Weights of a small transformer language model: width 192, MLP 768 tanh GELU.
Each number is 128 + 32 x the weight over its row's rms, rounded and kept within 0 to 255. Layers, rows and columns count from 0. Numbers have three digits each. The size before them is the row's rms in percent of the matrix's.

# layer 4 attention value, 192x192, rms 0.08, rows 145-191, columns 96-191
080:170105157116079122189140085130161088086118094107075106052104142149165107147143115132178125096150132102148094122135147138156076119131178093120137120082094104063093164130121165154176095079076152078164122117078118074156168113150095127159126181117098162124098119197045153136088113125136105109
091:089090181091116122172166093141068136155159127166207151171133129142134190112162198132164202111150175099090160147090110114141105183148152111130150150103131186078110114119119096117164104077133136155123161143121101168102090142098118101175071103129142139120109121051148098114129100135122128113
091:134126151123103113209138173026158096151153077164159184159116117119122121109103118138148176127080107090118126163101119105147100165149154146130130085066148173149134127133084139125145120093107125157077165114118101131140102150176112096189113149134112182109093119128118092144088141052109131112
100:142149138126190160129167106177139145139082073113120123094130131178139046122154162138124160135131103069125077092120126090207099114098157111131115088116153128108164149133048151121119124171115164122183164158129125150147074111091148100168101118113166125081144155120111181129131157207150068133
090:166149199119125051139176165112117111078129169110130091179151110184182043153147151121184116129100086062228144140143128135147092088082095154131119135170101114105096147132132133129122085115117092083089127075058104100138164161128117139094103181149138138076129107098111111146146088128104159143
087:118163160127145126183123176120182119187069136135146105099104134101165086127108179148120182106106145101063057177186164147148149112162125176135130091067157140162066101161098194117108167189126101133061142140095129098193129158144118101122113093060083092144165085094161145113107157106138120127
091:154148143087193127096174107125113126133146121102185150056121109142145077137153098038114128100155143196142185131128066158073126153229100097118111134132063223115138102121078167159138111140104105079118126109111118151141118133130102146060167090158092067159149154094138136161166109128119211090
096:106168141152098154094133093126178117098139138099074108140144139084159063097172126143180136138175176171060121132111174119074121227126148138135109169108121093185117085129122141147127132140149158151066150118134186110105212107099150064107101176147131170136155187188080145129079145085134149127
092:094153163152132161148088159124131112123083129071132150137114110072153148137114125072112132123163167195148075126091094132135070133117186129121125118140123111153065108140136111142165177134133146171109169107166145044177127154088131092157132186126163122147068154132124103081080167105166052101
095:145199115127121112164185161129055159149184123161110181106146092113127103134165110051126172097072112122177089102130143059163136133172140089117123087150181146095099149133088138117111124138123085101124104110099089114148087148159107108142207077098107118100109136116199152151136093097092123136
077:145169149134157102032124128158163108131111144118065111118106164125089130158145021092134135066201171182063182120157159113118130095152144133122120164118116117074105149087115151113158108152154097045163075115148121172105090156156172111162144110124107094096091143079090153129124090153103147104
091:125183173164174192123079200122176148111099203120151144136165099146142148161102071070123089136139128042083114116150126120160094123086092121112122094131115075146089096078146118159152113124098116083126087119104133065141119162135126118167092127103171133148103118149132115111118156144127072142
094:111114091075125139148117125151098127139081125138168103118068111134116099107162205185133199114075099088138120119127039130170142098086158153155155111146178179080167142136180141121120163119115160194157116132140169172055169058113091132151081140142108134082129171156119143126122164162156118113
091:142067149082160142153076150111064134096140157166148111047110144101104136169081179119097140076145096127126142121149164115147136094115174100134156062114121145107107131176159137129128124157077112149147160117127095095145105146154085142163091100134120112106126200124096178169120062082139161163
093:151151095127119110168124046089115127160114122175184154135222123206127122107122152097114159186148082140070143111117122102096113134142112122138128096130124128171153151133055205133110137164062106179102160167105120147141124119113130117079099167148149141100127117163105139142090110140120093140
120:142199078112206163172095076116049090154161095132114177078166136171099193166102105118165096152125159160146154086158156133113124130149087106116104137071059134123146159130133171134118099101190125154156161173076118055148093109102118138137132132155120056137138074134113125153138117065129116155
116:148129124120130084120115126130124136092179115131089202140117114126159125135067141105149165135095154143142145151089084133132178151118119129131122073133118129218108122137126117115133155099158163230095135123146185082164100069126105139178122163149129159179115088138158125113092123105128103101
130:128131133076106157096118115122170148128156152074180111130092094134132136136121071087157149132147065166177122093139139139113188125072103119121134145101126114099071102126131251175142079206109124138165107157137199118123118127149093115169131103096092109155120167143129189138127168149124171165
123:161101153072115130141101149039114122141170075134147120131137085167119117140126148113148145149154136146121141126114073161082176107158073093141151184098077105148171101146168152150095123095154097123173174127099101131088121112116104136101063166130131095158129146138073091131101088136122116151
106:117126095125080144152147073138136124152104135117160185101131144134157124122086107160121171101132155096120140133145048137132170091100138034103124058102108126154196185088148151170064170100086183156128092127105151135152133097146183126115202133119186107058087058109120140143037129135173099139
120:132070140124075109133195111102089150096179128145147159126116087093132163119164152167135126127165156104175112127063107154096138122188063171144145126125169141087126130092097129137195151057137143161165186093138072152120146123150124121166100136087141142061108138098164138126119099169153113158
128:145126154171118117164033166143204154087170138186103145128096169079144084110129123201187162097137118094122090163157165086114198107155103124112137168095143065112112106146092213141150084072153100143139113130113090120149127147110146145179125088127148173146156046122126119180109111142150124138
096:122136114099087155076114125131177110116112151112068141114113133122105105088152067100099134107123033136146190108090094125130108139130171150114106128076094083044122117123120159133110166206134168161105119152157209193124115098187121117142131126092113167130145138115150122145145165159126150126
113:071079155126185101079122140105155112173160193094117142092063105123152119136054122137085125173142154127065167116140156085097141113143174098115121105176135107134110128159158137167134166136145172115110098142095110125164106111142087112176110130090096118147121148131143131180137145159156122071
122:065066117138138165115160141103081163143143161097131156176109198131134154134107171129097193086146122133175157154141088101127108162178136141131123192069102106118140106146090069139082151137138140043156170135166151150163118140127120170151107114104135079130149136088135178133072095131152152082
118:159100152112140109133066120125186127116036125118090099103118094112151156110170189120162149068130089172126113106122075116138139093118083115143127066178121179071095141176120156156183159108152088124128170108162149171092143115178137074139121096121073139153099184135140145111121110155087168161
123:139092185131135116121078197098162124099123047116132086164143088114115094126194111165125070144107172121096191191124160165111110158159080156134110178136106156077124136112095180108173087186144146144165106104124089150097128110122121105074105170130086114099123104122123084145153121140151128147
120:126115156105110154166104143095108107136201101120091129143154131208107146131141104098124088127069118182142133079078152160179118138081123115123103109085161205119133123100050145116140124106183143219116114102093161096105168115093138154115121130140129171113196143143108132139168093155173155148
126:145044098177161116074146174119075157110140121102096105195118067163092157159115156131134113119115093174163181183131144103085122153076102126130130146137066175191095062082095157126107090104137114151140079125126180113167101139097096123149127155148156117179099145130194096194190134143107131128
124:114175151090132125129154110161099129114212128076135148145114145166157113110147121116189198176126150090147106115120123139117121147180086181119122166107111120119107099170094053168208099115059177081133148162176150130092132116126116123098059116119125125132147099120153107150158108099130138116
132:106148144143129120137123123134102084119146170132117088145208104085124111124133121126111137139196142153146089067106118114090127142131115141147124179144097109140088120129167118147168144128127108097065113121102083142096119141120096113163103100130115098117153188138119105166098184113111085119
125:134156142127000105080149106161124136121140078156182112159117117160170106090140139129159156100161163114108069154146152163165146153085109103128114097152088071123138093137119108105108140147034069142172158132149186130083121120193149106110089119154045149140181049133136071132124144174103201166
131:096095087094096111153099115130109113163146090163207159117156160117133175096130162143175104083068083082123144123173125144090080171150155148119104087164117070093090135149132219095188128142165159188139116137159068118073100107127116163162128121167096180133123125136142153165121166189121119114
126:096114068125100150118138132101076136133142159126116170172094133109126048132116140089127111140135154150162124110178065117165149165162097156150121152114117132101086187147111169130201132199116178128119177125085121080156104066121128138140120104107011091128129137102142136088127130104104175122
127:105089073085100169115117058151114144140151116161159169159106115091134102101120148194124106099188144085150132130059071112126135134146108089119138173112159180077125166117182119153128130138166112184148138126096056123113094062153167172163153142160120139081089094125064119102150104137134093153
102:117119079138070081167150067107189152090151125149110167135080198169082164126063147117157116094085179138133140165135140176094134068101110077140095098109096182145178167134178145119072133110134169148110163145180085102133135129119114104143185122165176118136130069105166126112145103096137076117
124:094117153122147072171151112118129194143164142094160103125105137136131125135073173115111116098130201165100177135144122149041116082140177058124079143107157104135094173101143104123123099147111104110117120138126055152082110202126087137101088145074118140172124141158148146155104129111136090105
132:141117173120133140142083102067062081129155120138186114102152084107112088138137171155080176167155081159100086144085120147067128126166059152137137065073131118129075151126087149143181119188123112171171172139170121137166121149137162138072100180182137124123104134140171154114114135099136133131
125:168187145161140118106122145118134083081116120166103137133150158081139114116126075120147144099125163193113093139132171074122145112141088129115108140130167130133112149090110071125147146192126160073095141128126183223128156165079122123071162138119131090142101095108147093132143154101156118104
109:192109145097138112167136183148172165136143142112072153107156134127119137131180158122123101135111020067153174098081124097162135150121173182130166129117134037140130101110121185121147131082142138132113059112112153133164080097114134153196140101117181172093086106146130154105104109113127070158
125:145091207118100141206100129110123103104077166130113165153069071098101060129159176191127141185105144140096111167120174139117095055157116152152174110129092153077115108106153115131155094095116171139168143142159131138107155112146110129123167169189185093095087104145147149128110171085119143118
119:116100135204094122201172147087106156132179157164167127130175140134144129163167126142124125101102105174155079148145069115127150131142123077128107057189177141198112114080062125111144117109139111155137148129140141096142177180121143140132109154136067158127117126153175154126038189165116105128
109:107136143066092117133176177171176148138166169083056183157042094101112083147130119110105108095142143165108139133119132118099098096127201140112120105140059074151115140112142093123171109116170156128103132139096100159118133060159126143187085182170063182088143143140103127101142131134140114107
110:101151136133186109109098118129176108123101081143131109092152143102140139147099062122101097084116149143092082142098163110078141183095109121127130180195127175202097145158122167105137148165169128120171108130131185166117109077134141136142100149071082069125145146107148146176071139126172112124
135:067117130103146106120184131159133170157142104121154133119111101067132168161145148190088136073149129089157166140150124163070077136159125178115134129166073139103122088110123152097128161163144154106168127152165106152132104113167112162181112121106044063128137105115115122130056139167132093110
092:187190180166115129154122115143136119096125126112145116170102155100152098151151140132123139147101121172105080143099139133107122096130106141150142144139184130176102185174070128109126122134083094138181124112123219094073076129120124111075159119134148138102146080130106112050124128052161157122
110:174125132188156139154132117109094129128144136103127142132084140148140090187195125169165131135124129153111156172082093173126125086118140102143109119150111191047135114125157162124182089056073088077111104106154104054068130165083150073146170115207129125126104164142112111123152142100137124156